From a checkpoint of a small transformer trained on Wikipedia.
Training: a variant of SOAP for these matrices, 473M tokens.
Each number is 128 + 32 x the weight over its row's rms, rounded and kept within 0 to 255. Layers, rows and columns count from 0. The size above them is the row's rms in percent of the matrix's.

# layer 3 attention output (transposed), 384x384, rms 0.0989, rows 93-95, columns 96-191
size [106  98 104]
[[137 130 100 178 178 153  98 147 173 108 100  67 118 195 132 107 128 135 158  96 144 140 160 110  97 135 121 159 210 138  98 105 129 139  97 122 188 131 117 140 118 143  84 176 117 163 123 139 135 192 173 161 178 145  90 123  58 134 123 118 124 200 112 117 181 124 174 178 104 120 114 131 106 158 132 116 116 120 129 130 149 147  99  95 145 119  80 106 143 125 107 158 134  82 152 166]
 [156 103 163 127 133  49 107 186 123 107 139 169  74 105 170  72  93 108 156 186 104 137 132 149  78 107 151 116 117 112 162 142 102 178 127 109  84 135  71 127 100 142 105  84 154 128 129 111 142 147 162 166 122 120 103 117  72  86 108 123  91 144  57 100 120 121 137  74 188 158 158 122 141 158 179 157  90 139 133  75 157  93 149 143  93 157 156  84 150 122  76 131 179 109 125 134]
 [ 85 125 108 132 117 118  59 136  93 163 149 197  93  95 120 152 128 130 120 171  83 111  94  60 123 110 119  61 121 153  88 130 114 129  67 170  91 163 173  78 138 152 115 144 159 135 158 144 158 158 167 204 176 119 121 126 142 169 130 165 147 123 150 140 152 151 115 122 119 116  78  88 131 154 136 154 125 172 174  83 121 120 135 137 104 133 121 134 150  99 134 109 114  65 103  92]]
# layer 3 attention value, 384x384, rms 0.111, rows 94-95, columns 96-191
size [102 100]
[[ 85 138 104 170 220  64 111 100 108 150 117 149 154 107 172 152 126 130  87 156 115 139 220 184 118 112 124 151 126 163 129  75 125 165 142 120  75 124 105  84 135 141 137 130 158 106 185 171 142 142 188 116 132 138 120 139 108 166  77  95  78 156 172 153  90 107 114 126 110 102 139 117 146 141 111 180 148 138  98 111 147 117  73 138  51  88 173 121 119 185 132 124 129 102 128 175]
 [123 181  73 100  84 127 114 117 146 148 179 132 134 109 103  86 159 184  63 155 231  84 164 131  86 118 168 112 143 128 112 117  69 159 104  79  78 164 132 102 136 154 135  95 123 111 107 146 114  60 107  76 137 109  95 151  99 151  65 113 156 133 124  71  74 120 155  99 140  66 115 161 140 168 150 112 149 120 118 157 152  99 113 134  89  90 120 134 106 112 132 141  89 168  95 138]]
# layer 3 attention query, 384x384, rms 0.0805, rows 96-129, columns 96-191
size [ 90 102 104  97 101  94  93  94  90  98  90  99  94  93  95  99 102  91  95  88 100 100  92  90  92  96 102 100  98  95 108  92  94 105]
[[183 132 184 114  60 191 152 124 153 104  68 127 150 179 104 112 172 116  73 113 144 100  40 195 150  83 145 123 185 121  90 133 184  91 180 191  57  83  89 147 149 103 128 137 111 138 161 162 129 168  85 123 113 167  82  55 110 141  99 130 146 154 132  97 109 110 162  94 125 159 109 151 118 116 159 139 130  92 154 152  87 151 121 164 144 159 109 114 128 117 159 147 164 126 113 111]
 [ 89  93 155 141 103 175 120  79 140 101 128 147 101 156 121 146 112 114 129 140 169 179 111 129  99 129  46 101 168 110  77 120 146 141 145 180 126  91 100 101 116 192  80  85  85 111 157 134 170 178  81 102 122 104 149 157 102 158 159 134  62 142  93 100 140 140 146 126 161 137 102 121 143 102 152 116 185  90 150 126 130  92 127 157 182 120 147 128 144 127 129  55 101  61  72 105]
 [124 115 154 169 168  76 121 174 169  58 126 118 172 160  91 131 101 169 164 142 101  38 150 178 166  85 137 126  77 122 140 134 101 105 129 144 148 154  91 172 107  99 154 162 164 150 119  19 129 129 131 181 113 153 126 107 136 144 165 146 177 115 115 197  63 102  83 173 112 128 144 141  87 148  95 189 147 129 145 156 125 119 140 113 138 115  82 106 151 114 116  85 164 106 143 130]
 [103 158 131 104 145  55  95  91 139 122 148 120  98  96  65  90 109 146 145 124  87 115 113  66 169 123 101 159 127 162  88 111 115 154 158 165 195 174 162 109 159  92 118  72  73 155  85 155 137  83 151  97 131 131 101 163 153 154 109 116 121 108  86 108 119 149 118 148 143 102  59 103 126 142 123 122 101  88 142 111  98 118 213 135 162 117 164 143 110 157 129 110 154  94 152 210]
 [131 139 102 117 147 119 175 101 114 151 154 143 136 126 132  74 131 136 192 161 108 132 106 100 119 118 164 146 111 132 152 178 110 169 151 131 131 141  89 109 129 157 185 116 126 154  86 104 162 179 185 160 122 119  86  93 142  81  73 140 115 108 106 153 126 123 125 146  87 153  78  80 143 156 163 118 141 171 196 109 158 202 155 137 168 164 102  83 114  99 114  91 150 195 129 174]
 [131 114  90 147 160  50 163 151 120 129 152 109 158 135 145 121 102 174 160 176 151  93 170 110 152 144 160 144 126 162 130 172 132 151 121 110 135 106 126 149 152 157 182 151 176 153  59  90 114  67 156 145  99 129 159 106 144 104 120 181 162 165 142 125  87 173 149 140 158 111 119 143 124 146 114 173  91 149 119 156  90 113 133 144 115 108 120 123  91  99 170 138 206 140 191 102]
 [ 45 142  83 166 104 147 114 137  72 130 123 167 116  87  90 154 112 195 149 100 132 151  50 108  72 143 108 108 150 141 101 148 112 153 110  51 174 132  98 135 150 131 112 151  88 103  93  84 154  98 138 134 214 134 146 150  86 122 128 187  97  99 128  86 131 107 106  63 131  94 166  73 165 174 138 111 132 142  89 118 125 113 125 121  96 177 213 185 195 146  96 156 152 138  61 154]
 [161 157 107 170  86 117 143 175 145 123 157 143 197 140 149 162  74 120 145  83 132 100 125 137 112  58 140  93 161 110 107 124 119 164 124 106 145 163 118 150 149 200 105 145 152  73  97 110 147 137 145 167 198 192  53 157 147 171  78 128 143 159 101 160 186 122 165 162 112 188 156 145 147 110  92 136 111 165 145 181 136 112 115 171 143 147 133 169 136 123 177 125 139 117 157  90]
 [171 207 116 124 148 117 114 171 151 154  88 117 128  97 139 102 138 124 126 156 172  67  77 109 160 170 139  43 130 123 172 131 136  70 105  56 148 118 113 142 127 130 147 156 116 131  81 116 109 126 147 142 165 166 134 134 137  75 173 126 213 162  94 121 102 121  91 162 106  75 174 140  95  98 136 109 107 121  78 136  77 157 141  93 107 143 130 195 128 104 113 100 128 108 111 161]
 [194 116 141 141 178 183 144  68 198 167 164 129 147  83 129 131  76  73  63 203 127 128 139 122 158 100 191 110 124 133 187  77 151 180 187 136 132 116 124 160 155 217 141 136 114 101 110 129 159 180 163  94  90  86  72 151 152 131 179 111  88 123 150 108 167 135 113  97 115 122 125  98 141 166 139 130 102 137 151 151 141 116  91 161 181 108 123 123  87 149 103  62 160 144 139 160]
 [161 164 108  94 127 138 115 118 125 121  80 175 125 137 116  51  86 150 174 204 189 131 124 158 189 170 121 145 192 159 152 143 143  91  98 154 151 129 143  93 123 107 122 129  93 141  76 177  99 141  66 193 141  89 102 124 113 191 170 131 110  98  64  56 115  95 130 132 163 152 133 121 173  88 118  96 117 117 139 155 166 195 175 149 156  87 145 174 118 140 137 118 109 138 144 109]
 [176 106 197 181 171 137 141 139 173 141 106  92 113 115  74 164 107 143 120 193 127 108  91 124  87 122 103 147  99 106 159  58 146 155 121 149 125  58 130 142 118 107  97 156 100  67  66 144  70 166 122  94 105  91 149 156 161 141 138 190 135 168 145  82 154 136 158 117  96 116  77 120 129 157  74 126 149  68 157  94 177 148 212 153 141 141 107 133 110 124  82 159 150  84 107 149]
 [ 54  76 167 102  98  84 141 123 142 136  66  85 126 135 175 131 138  87 166 189 158 173 118 161 104 165 151 123 134 154 135  89 148 109  98 174 150 130 139 117 109 120 103 140 134  97  69 146 114 163 131 153 107 181  94 204 139  97  91 130 100 171 186 164 119 160  85 168 105 101 105 109 134  68 116 122 143  80 149 112 185 131  83 154 101 158 108  97 114 163 136 138 131 130 133 151]
 [194 142 116 141  83 138 145  92 141  78 171 111 109 112  85  82 132 116 110  61 159  98 131 134  85 140 136 163 123 167 153  94 141 135 177 144 113 143 149  91  61 129 135  92 172 170  52  58 145 139 182  99 130 105  94  95 108 106 108 115 146 143 110 133 114 118 140  97 116 167 126  96 121 138 133 152 140 110 126 162  88 181 124 123 171  99 152 153  63 108 159  83 116 111  94 182]
 [ 92 138 160 115 107  88 125 161 145  79 139 194 108 140 176 137 194  90 131  81 138 140 125 113  91 214 121 199 116 135 130 108 161 148 160 120 113 142  89 177 144 146 146 135 139 111 100  90 119 143  41 177 152 134 146 105 142  86 103 157 134  99 129 150 204 111 169  73 111 131  89 166  90 109 148  42 117 141 129 103  84  80 125 124 151 113 115  70 123 159 127 182 134  89  87 161]
 [114 115 148 135  90 142 106 166 133 135 102 111 148  96  57 112  84 125 151 116 130 129 137 156  80 130 117 119 154 190 103 105 177 116 178 102  91 135 129 118 144 149  90  88 172 173 157 191 115 147 107 129 163  68 180 142 122 120 139 110  99 133 151 157 134 156 107 122 140 126 134  64 132 103 131 150  92 106 158  99 168 200 144 134 131 168 176  96 141 145  93 117  64 121 145 147]
 [211 167 146  89 173 164 120 147 179 130 144 130 131 105 145  93  93  82 187 170 101 147 160 163 143  99 176 163 132 166 149 109 164 123  86 120 131 150 128 119 110 113 104 172 130 195 129  97 152  84 147 132 158 164  82 150 177  56 133 157 189 154 103 111 144 159 122 108 170 119 183 107 134 130 165 117 117  83 130 113 160 127 134 113 112 168  82 143 121 159 134 134 124 128 138 146]
 [117 122 114 142 158  99  94 156 128 121 199  92 141 179 158 125 137 126 107 101 129 143 126 110 146  91 113 169  93 142 156  48 121 138  93 120 118 119 138  75  89  81 134 122 106 121 123  87 174 123 134 105 144  81  59  91 112 121  66 163 171 105 118 151  92 121  72 135  93 135 157  92 151 115 149 146 176 122  80 212  86 147  88 134 114  92 176 192 135  78 153 121  76 107 138 125]
 [128  98 119 137 113  55  76 121 107 134 127 137 178 147 151 123 127 102 195 180  77 121 115 102 122 139  71 160 129 157 153 168 139 165 146  98  81 141 134 155 194  91 126  95 173 146 154 106 156 136 105 176  88  30 145  91  73  93 160 148  91  68 142  87  97 170  82 109 159 120 127 152 134 115 131 125 105 106  89 133 127 179  70 177 149 124 141  51 174 127  86 111 126 100 102 166]
 [154 152  89 140 222 138 150 178 132 148 112 133 102 119 123  85 158  56 160 108 154  78 143  86 142  86  95 151  67 106 166 112 153 182 134 130 140 107 129  65 107  96 144 164 126 158 147  89 123 157 146 141 140 139 129 113 134 145 168 168 145 161 162 115 191 136 152 158 116 134  97 119 138 194 131 119 129  93 109 148 196 163 161 176 147 121 113 173 136 130 130 142 132 148 125 111]
 [ 84 113 100 142 119 169 138 144 143  84 151 116 145  79 169 145 146 128 124 101  89 102 158 119 128 132 136 201 127  90 123  99  86 120  54 146  59 158 106 131 161 145 167 117 118 131 116 117  70 139  97 112 129 143  50 176 196 179 170  98 137  84 167  98 164 121 132 122  77 128 100 117 116 141 105 138 146 185 155  37 145 124 165 141 124 113 149 114  76  95 181 138 125 114  76 117]
 [ 83 137 126 129 110 212 158 114 141 167 193 160 125  69  83 121 172 127  27 116 168 121 123 131  78  74 162 116 117 157 128  79 118 156 148 109 142 124 108 133 156 195  67 121 152 104 135 124 122  40 121 125 131 102 131 106  68 156  98  96  99 131 158 116 153 112 119 162 123 140 133 118 123 105 134 136 148  53  87 112 126 182 113  85  92 150  87 156  71 139 144  86 138  99  76  71]
 [ 94  88 133  78 103 102 128 120 165 158 153 130 115 175  69 138 121 131 109 119 122 179 146 155 111 133 118 138  98 115 101 131 102 132 175 116 127 199 131 165  85 152  68 141 111 116 166 156  58 121 114 133 149 154  48 146 116 150 175 147 125 104 170 161 105 101  96 160  85 125 102  90  98  87 188 115 117  85 106 129 187  97  83 145 192  93 107 132  90 178  84 102  92 137 109  98]
 [125 154 175 114 126 137 132  86  80 160 128  59 112 113 137 124 144 121 125 182 103 125 140 108  69 127 156  99 146 132 136 159 161 105  32  69 176 129 126 112 184 120 103 115 115 125 101 122 126 123 129 171 143 129 145 135 122 151 127 110 121 112 124 123 103  90  73 154  72 102 154 153 155 154 123 190 133 162  79 125 103  91  87 127 115 134  66 191 185 125 118  74 188 112 149 121]
 [187 158 120 121  76  79 152 152 148 125 106 158 163 132 126 138 176 116 120 139 124 123 151  76 145 181 120 112 116  89 113  98 174  94 139 151 131 110 144 126 145 122  94 187 136 141  94 194 139 178 125  96 118 125 114  82 142  96 184 121 131 145 136 174 132 143  98 160 132  86 120 149 124 129 154 139 233 173 122 138  90 117 121  96 191 162 158  52 147 137 159  89  95 125  98 121]
 [132 116 125 117 139 133  95  69 201 123 155 103 150 158 139 162 122  44 153  96 108 128 126 166 125 127 124 166  95 109  84 134 155 141  97 150 148 123 152 124  67 119 113 133 194 118 109  54  20  76 100 122  79  99 159 173 103 136 106  89 157 154 126 155 136  75 130  82 154 125 117 156 127 164 172 112 137 119 132  95 101 152 124 175 109 126 171 119 136 108 160 111 129 172 127 170]
 [115  65 134 113 129 136 184  95 106 167 128 155  70  64 120 102 175 110 156  95 185 116 186 142 201 126 103  95 147 121 145  64 138 158 171  88 125 126 141 222 146 122 136 135 157 164 152 115 107  95 129 144 143 132 143 124 152  96 160  78 116 134  89 155 141 149 129 134 127  98 121 165 134 100 186 153 121  79  68 128 150 137 155 105 112 133  94 124  65 181 117  79 102 127 116 135]
 [152 131  98 109 147  85 147 179 122 113  94 147 125 124 138 152 162 140 146 110 131  63 136 136 139 101 136 146  63 134 151 175 140 130 137 140 164  95 138 106 157 137 150 124 106 183 138  98 141 175 157 169 108 148 137 140 163  65 150 129 164 104  92 173 132 114  99 198 122  93 133 179 158 103 141 163 116 120  92 138 138 183 114 149 126 141 149 107 138 148 250 188 141 119 219 179]
 [176  87 100 127 149 144 157 128 157 186 151 109 145 210  96 122  99 129  95 101  74 117 127 106 140 148  94 105  84 148 131 158  92  76 110 111  64 131 168  89 148 162 166 112  96 131 113 129  56 133 119 116 151 103 187 136  74 157 178 154 131 181 102 159  94 157 247 114 132 142 121 101 130 118 138 127 132 151 195 120 119 130 138 167 130  72  92 185 150  78 127 102  83 120 101 110]
 [113  89 119  92  93 134 154 135 147 104 150 149 145 161 144 125  90 160 141  99 207 136 156 160  82  87  96 152 147 115 131 104 118 182 123 100 129 209 121 182 122 162 116  77  62 134 117 114 116 108 148 141 141 120  75 104  91 120 182 171 113 111 171 127  71 150 126  80 140  86 129 187 144  89  53 159  55 112 178  83 184 120  73 160  56 209  78 151 177 175 122 120  70 108 115  79]
 [122 111  89 132 139 118  84 142  97  81 161 153 164 147 107 107 133 159 144 131  36 106  87 120 200 111  96  99 161 122 160  87 105 150 132 172 109 206 146 146 106 142  94 114 168 130 170 106  49  78 160  80  89 173  82 115 150 126 140 160 198 161  89 126 128 161 130 130  88 131 133  94 126 179 152 158 148 202 145 176 175 135 163  99 104 116 104 109  99 144 173  76 130 166 154 181]
 [159 167 129 135 100 104  94 167 216 192 116 152 159 143 137 124  86 200  91 102 132 115 113 118 184  88 173 158 176 118 121 153 117 148 165 117 116 103 167 145 128 179 121 126 118  49  78  58 143 120  68 145 121 152 169 184 131 114 125 109 134  81 126 111 179 126 112 159 106 120 153 136 159  98 199 140 143 175 105 117 151 140 117 137 183 113 160 180  85 110 182 138 116 157 138 104]
 [ 67 137 117 148 107 176 120 123 124 144 135 129 142 145 101 155 122 180 113 155 100 156  72 116 174 149 104 125 122 130 110 123 205 221 151 151 164 133 145 137 116 143 114  98 129 125  90  98 172 101  78 151  96 166  77  83  84 106 154 169 133 168 127 124 125 187  61 110 156 103 112 155 138 165 162 141 157 147 122  97 124 193 118  70 152 108 153 124 103 108 163 126 140  99 107 220]
 [ 91 126 145 156 165 107  98 136 187 126  95 165 160 151 142 197 141  80 127 137 133 176  79 138  95 151 102 128 106  97 117 113 124 105 163 140  54  80 180 158  80 140 122 135 113 123 110 150 109 148  78  63 113 114 148  99 126 159 134 113 114 136 156 117 141 184 145 179 141 112 104  93 100 172  99 108  90  77 128 136 130 155 203 147 130  95 123  96 135 148 145 118  70 194 117  95]]
# layer 3 attention key, 384x384, rms 0.0831, rows 96-128, columns 96-191
size [ 89  89  83  93  93  84  92  84  91  89  96  88  94  92  86  92  92  89  89  84  93  93  88  86  83  96  90  93  98  88  97 101  87]
[[200 138 150 118 139  42 184  96 186  70  88 135 127 101 121   6  66  77 133  89  84 168 100 159 101 103  72 119 155 130 131  91 241 153 152 165 119 166  79  79  80 150 130 157 148 113 113 151 157 121 122  98 124 225 124 163 117 139 101 149 177 163 136 122 153 109 146  81  86 143 162  64 110 116 126 111 125 150 122 149 136 175 156 151 110 179  75  99  88 137 164 162 120 158 140  99]
 [151 134  82 178 102 139 133  91  81 112 125  88 122  77 125 113 106 135 132 141 130 158 111 123 184  90 116 107 173 114  89 145 131 129 172 176 113 169 148  94  97 165  97 146 180 110 182 117 133 122 161 128 147  95 170 134 134 111 143  80  91 125  96  63 133 149 125  96 145 144 136 119 104 161 143 141 132  97 111  79  94 118 145  62 120 140 170 106 128  82 159 167 103 120 148 120]
 [104 139  98 143 160  97 122 197  95 111 148  90 126 106 132 152 157 107 104 150 145 121 131 125 108 121 100 166 105 113 162 145 113 119 121 126 109  68 115 146 120 108 168 157 142  90 145  79 139  64  47 128 146 121 159  70  64 150 129 114 168  90 127  95  87 132 117 129  84  47 163 126  94 145 181 169 120  91 144 123 110  90 111  97 134  98  98  88 140  90 112 107  84 150  91  33]
 [ 85 126 109 100 107  51 141 157 123 126 105 141 116  90 121 115 107 145 141 124 127 113 133 174  88 101 115 121 160 126 153 110 101 159 133 117 144 135 127 155 121  82 186  91  85 137 115 153  93 146 142 116 107 182  90 140 163 105 133 141 138  42 146 186 137 138 129 114 124 129 126  99 131  67 173 157 111  86 139  95 112 103 146 129 145 163 131 136 158 178 165 133 159  97  92 149]
 [205 144 125  75 112 143 139 140 137  98 120  82  93  86 180 141 152 130  65 134 176 144  91 157 105 130 138  99 150 130 103 141 116 128 136 120  70  91 140  81 134 211 138  87 122  94 115 154 111 118 131 106 133 114 153  59 129 137 141 103  61 110 133 139  92  72  86 155 126 118 134 107 185 129 150  53 128 170 192  66 121 139 116 102 166 162 142  90 135 102 107  87  69 116 157 176]
 [154 149 166 123 148 107 133 142 161 140 164 118 147 158 117 112 127 134 191 125 162  99 151 107  81 145 181 143 108 140 146 171 123 117 126  62 137 136  80 120 130 118 161  81 121 123 167  83 163 113 123 167 182 101 126 148 161 187 116 169 166 133  89 136 130 157 130 116 156 146 167 136 142 104 160 175 151 148 149 121 116 112 106 105  73 152 166 156 140 151 178  78 117  83 156 120]
 [ 53 170 124 171 155  30 167 128 184 158 131 146 115 115  87 115  85 171 136 155  99 117 141 102 141  95 137 160  80 133 135 116 131 187 122  49 142 154 106 128 128 132 155 155 204 116 155 106  94 156 117 190 146 118 121 177 128 114 145 125 157  63 123 112 139 121 134 138 135 120  77 134 109 132 146 138 117 114 109 101 157 136 160 139 140 194 151 126 121 154  89  88 168 133 152 138]
 [164  87  71  94 155 137 200 157  85  96 173 138 124 156 129 140 132 108 125 137 124 161 103 147 120  53 148 128 178 181 135 123 143 122 140 188 109  69 142 115 167 154 104 171 117 106  76 104 127 107  82 172 165 127 119 166 115 133 159 100 105  83 144 138 186 159 160 147 136 171 152 169 169 143  83 104 130 145  97 144  91 123  38 100 160 154  90 223 100 121  71 143 156 151 122 132]
 [101 119 149 151 134  95 132 150 115 141 143  97 112 134 159 163 124  87 129 150 131 125  54 126  99 117 113  51  59 182 118 139 120  85  99 117 126 118 117  87 118  91 157 171 122 188  85 176 144 151 182 132 118 120 130 100  88 112 185  85 222 128  99  92 103 143 150 170 119 117 136 105 194  76 132 135 109 131 137 169 124 154 130  78 100 137 135 100  69  93 123 111 175 133 112 165]
 [176 105 121 132  92  97 130  62 137 165 147  97  95 193 129 154 108 104 129 161 134 106 136 110 165  94 153 127 140 162 152 146 186 195 160  80 130 161  98 100 154 208 137 146 104 133 108 139 145 143  84 129 115 125  72 147  29 165 122 113  76 143 141  74 131 128 139  76  89 103 132 139 177 128  44  82  94 146 125 119  93 122 137 139 136 101  77  95  92 146 108  71 120 163  89 118]
 [198 146 141 162 116 137 136 116 117 122 109 200 115 128 113 105 125 155 143 192 153 134 121  94 125 167 102 124 123  38 121 149  89  86  94 109 147 127 149 111 150 200 156 175 111 140 114 116 120 136  82 142 153 113 133 154  80 194 156  92 142 112  91  48  71 104 147  99 139 186 163 166 149 136  89  86 117 161 121 139 131 235 122 104  92  75 151 106 101 119 170 155 100 108  85 119]
 [ 54  72 105 116 131 150  97 122 170 143 145 155 107 122 124  98 109 189 179 150 168 118 145 132  94 149 109 138 153  94 157 121 188 145 125  97 162 128 124 164  78 112 125 167  89  72 114 103  77 157 100 120 143 144 136 177 144 159 140 137 127 117 138 139 159 128 158 157  96 118 115 120 119 108 145 115 118 120  92 109 203 168 201 127 119 171 152 146 157 159  88  18 174 113 131 117]
 [ 72 176 175 120 138 164 124 105 121 172  81 150 135 102  94 153 161  99 138 139 127 132 147 100 144 182 125 144 167  84  84 104 119  84 101 126 116 137 169  24  39 144 108 131 122 139 134 208 139 134 123 156 129 136  94 127 162 133 104 180 106 158 153 169 163 144 131 166 136 132 117 111  79 123 107 154 115  88  81  91  98 130 122 106 100  97  78 129  85 113 127 157 117 134 155 169]
 [175 147 107  91 116 133 141  87 108 112 111  80 120 128  77 124  45  95  98 111 178  84  55 149 115  99  98 177 127 174 191 141 145 152  89 112  81 165 114 121 115 125 141  82 103 134  78  84 116 155 138 115 183 173  99 123 195 166 130 148 143 131 155 159 128  86 104 113 173 119 113 167  94 109 163  80 117 139 180 143  41 101 212 135 119 178 150 169 158 174 129  92 127 110 132 125]
 [165 138 166 156  94 160 102 105  89  90  90 176 150 194 150 130 194 130 124  77  77  94 136 166  88 155 122 176 113 148 139 111  80 180 141  88  92 178 104  98 123 144 159 117 138 130 132  97 183 162 143 159 183 155 109 161 166  92  87 197 135  95  86 177 143  86 138 113  99 143 139 186 135 117 122 113 190 115  86 142 148  88 152 116  68 194  75 134 160  88 175 158  77 130 105 142]
 [112 100 154 135 131  82 132 128 179 131 138 139  73  92  74  73  89 116  96 155  90  67 113 130  81 164 103 110 164 168  98 132 171 114 186  90 164 180 204 188 138 135 161  59 159 145 161 160 106 153 167 136 114  77 137 118 111 109 154 149 118 130  96 181 119 118  88  98 104 104 116 123 116 118 113  99 107 134 108 107 118 108  95 147  90 156 150  97 190  92 145 107 121 109 130 152]
 [127 152 120 110 181 126  90 121 108  78 128 161 125  74 179 114  95  79 196 193 177 154 188 119 173  95 161 159 155 140 156 117 139 114  85  60 190 133 128 130 134  96 111 126 128 119 177 141 208 108 126  66 159 222 141  93 195 125 134 123 149 140 129 134  68 144 131 134 169  73 159 167 179 154 120 106 130  86  91 113 128 131  75 120 161 241 149 151 153  96 137 111 114 133 183 130]
 [145 127 124 128 119  84 120 237 134 122 183 135  82 156 105 115 143  91 144 127 123  55 124  76 135 147  69 149  95 142 107 127 137 119 139 127  96 138 150 122 124 126 110 140 135 133 129 105 115  91 159 132 110  92 107 113 128 116  69 100 165  92 132 153 133 104 121 156 138  94 181 134 130 149 163 109 102 108 170 139  61 119 140 170 103 140 151  68  91  97 150 180  94 147 150 112]
 [149  96 158 115 133  88 113  99  91 100 131 132 151 130 152 147 104 136 136 110 103 140 128 115  98 143  83 182 116 165 127 121  99  78 116  82 102  94 136 111 167  98 176 142  73  79 202 110 161 148 127 168 134 112 137  83  79 134 191 147 143  80  87 190  95 109  86 121  70 125 149 107 125  99 111 122 100 177 130 122 129 184 107 127 149 176 170 136 191 134 139 128 125 132  88  93]
 [166 114 167 127 100  68 141 131  93 136 137 118  76 141 150  79 154 112  98 108 133 137 120 116 156  98 127 163 153 128 178 126 121 131 109 160 164 173 134 112  98 114 194 104 160 130 190  91 125  98 143  99 134 141 101 135 148 114 175 154 130 145 194 144 105 106 130 175 145 133 130  86 180 119 116  91 187 180 197 145 190 129 154 162 136 170 117  93  52 154 194 173 136  99  94 136]
 [ 80 146  93  87 121 187 150 107 149 105 186 143 150 124 156 174 107  88 134  83  70 154 168 119 127 112 142 193 134 114 161  48  61 152  99 148 131 180 124 124 152 147 184 119 120 156 154 103 117 124 152  79 116 147  88 158 158 106 118 131 181  82 158 131 173 142 145 116 116 145 206 129 131 160 119 152 128 130 142  83 120 118 123 166  79 189 113 172 114 157 208 169 116 176 135 144]
 [ 75 103  64 159 116 138  79 114 146 117 186 164 118 124 137 158 107 129 136 127  78 151 105 114 133  61 183 129 143 191 111  95 173 128 133  85 149 135  62 123 131 166  75 132 112 137 125 142 120  91  39 120  88 119 105 133  70 163 139  91 111 140 193 118 141 169 110 158  55  94 117 153 158 118 142  97 155 125 171  84 158  73 111 124 123 169 138 132 110 100 170 160 155  93  84 118]
 [147 108 115 161 144 176 147 141 165 127 194 110  70  93  86 146 167 167  81 210 126 167 136  98  99 175  51 150  64 124 147  53 107 143 149 124 187 158 110 142 124  78 161 141 160  83 172 154  51 144 171 151 104 115 144 147 125 120  95 133 176 124 148 127 137 144 118 100 101 121 115 140 140 121 144 166 100 150  99 150 157 125 159 110 193 128 115 121  81 144 150 137  98 136  60  62]
 [142 134 164  96 148 134  99 146 102 141 183 127 130 117 114 134 121 132 165 164 137 116 127 192 111 205 110 118 166 135 144 165 109 120  71 171 118 171 132 127 134 114 116 110 185 184 137 113 140 115 116 125 129 115  72 159 108  79 123  71  98 133 117 130 110 125 134 124 118 155 156 180 147 100 137 107 152 113 127  82 115 118 110 139 134 133 122 131  68 126 179 165  76 149 114 132]
 [ 93  56 132 122 141 135 139 174 140 162 119 143 115 141 118 112 156 101  79 137 129 105  96  89 122 156 113 119 119 119 128 149 146  97 118 179  87 167 116 155 174  78  93 140 185 127  53 180 129 190 133 168  93 117 138  60 169 121 113  87 139 118 152 163 153 119  70 138 143 132 139 131  94 144 187 124 133  99 124 102 141 148 112  86 137 173 146  94 136 174  94 135  76 121 135  98]
 [ 96 132 157 175  96 154 135 109 148 143 110 147 144 122 140 131 124 117 154  92  93  59 143 117 150 123 140 146  81 119  84 150 153 135  98 145 147  93  64 146  88 163 159 147 133 103 113 143  50  56 103 147  61 102 221  94 129 104 126  87 112 100 120 124 197  71 191 102 131 106 148 146  81 112 116 168 123 132 104 139 101 128 132 128 219 139 164 139 122 156 141  84 144 132 161  71]
 [126 107 172 116 108 145  82 175 158 145 145 143 125  80  96 114 119 169 116 106 141 129 177 124 129 155 113 107 194  97 192 114 162 118 106 118 187 133 138 115 103  84 103 173 150 207 156  99 155 127 141 150 136 121 125 147 129 160 117  90  80 118 125 112 173 117 130  93 142 148  80 150 105 118 185  68 160 110 114 162 125 155 164 158 129 114 145 121 135 141 146 126 150  99  85 114]
 [161 127 120 111 150 211 117 133  75 171  95 117 136 123 118 100 126  67 150 131 145 100 158  86  97 131 121 203 113 111 159 177 153  33  79 154 138 158 151 103 162 117  88 141 129 157  97  76  84 108 154 159 123 139 110 142 146 130 144 158 130 156 118 142 138 117 107 193  93 141  96 160 109 118 131 150 115  82 140  81 183 131 106 152  94 141 161  81 162 135 109 174 151 126 174 124]
 [172 101 161 114 194 149 101 139  99 165 129 166  83 167 115 177 184 126 102 116 133 105 153 126 163 198 128 137  74 147  93 178 100 134 141 174 127 166 133  79 113 138 187 107 152 145 176 193 124  96  82 125 143  86 167 144  71 174 116 141 156 122 118 167 146  99 171 120 181 113 115 166  91 108 120 136  90 108 167 142 154 113 183 109 114 116 146 161 122 109 111 179 123 122 112 106]
 [139 129 107  88 115 139 111 127 146 131 187 133 161 140 130 188 124  72 121 133 144 170 101 191  36 133  94 131 172  23 110  93 119 221 144 167 115 167 109 128 150 164 156 110  99 153 123 166 111 125  93 115 124  51 103 168 111 120 143  81 162 119 155 113  85 182 114 138 120 126  75  76 146 125  79 147  87 117 150  95 130 158  95 103 161 176 145 160  97 110 155  81 127 177 110  77]
 [165 108 139 132  98  82  68 177 104  93 132  60 131 132 111 142 200 178 110 174 139 157  90  63 126 153  60 142 191 130 207 116 103 201 106 196 122 157 127 174 142 112 134  95 151 157 114 101 127 123 182 177  54 150 133 127 107 148 119 106 187 171 161 123 104 148 136 106 122 100 121  93 147 133 131 124  56 179 135 141 138 172 193 150 122 155 132  48 152 150 158 141 125  68 142 134]
 [107 155 130 156  56 147  92 113 187  66 147 128 188 149 135 103  61 124 123 102 143 154 157  92 177  88 165 111 119 136 144 147 103 115 130 149 137 131  81 145 154 181 153 150 131 135  66  71 132 132  80 133 106 154 118 207 183  73 133  72 101 110 120 114 143  93 130 141 140 128 145 172 124 129 179 136 133 220 122 173 192  81 161 148 174 108 140 109 131 126  87 174 143 129 105 151]
 [ 99 113 136 137 122 145  82 128 165 143 116  91 135 115  75 127 152 137 128 114 128 114 100 154 114 116 102  76 146  91 170 140 225  96 126 129 136 159 134 111 125 144 134 105 118 201 126  91 148 157 136 123 155 175 157 149  97 152 123 152 103 177 176 118 143 134 123 107 123 143 106 162  85 168 131 152 147  98 125 179 123 143 112 134 117 150  81  98  90 162 151 101  61 138 103 120]]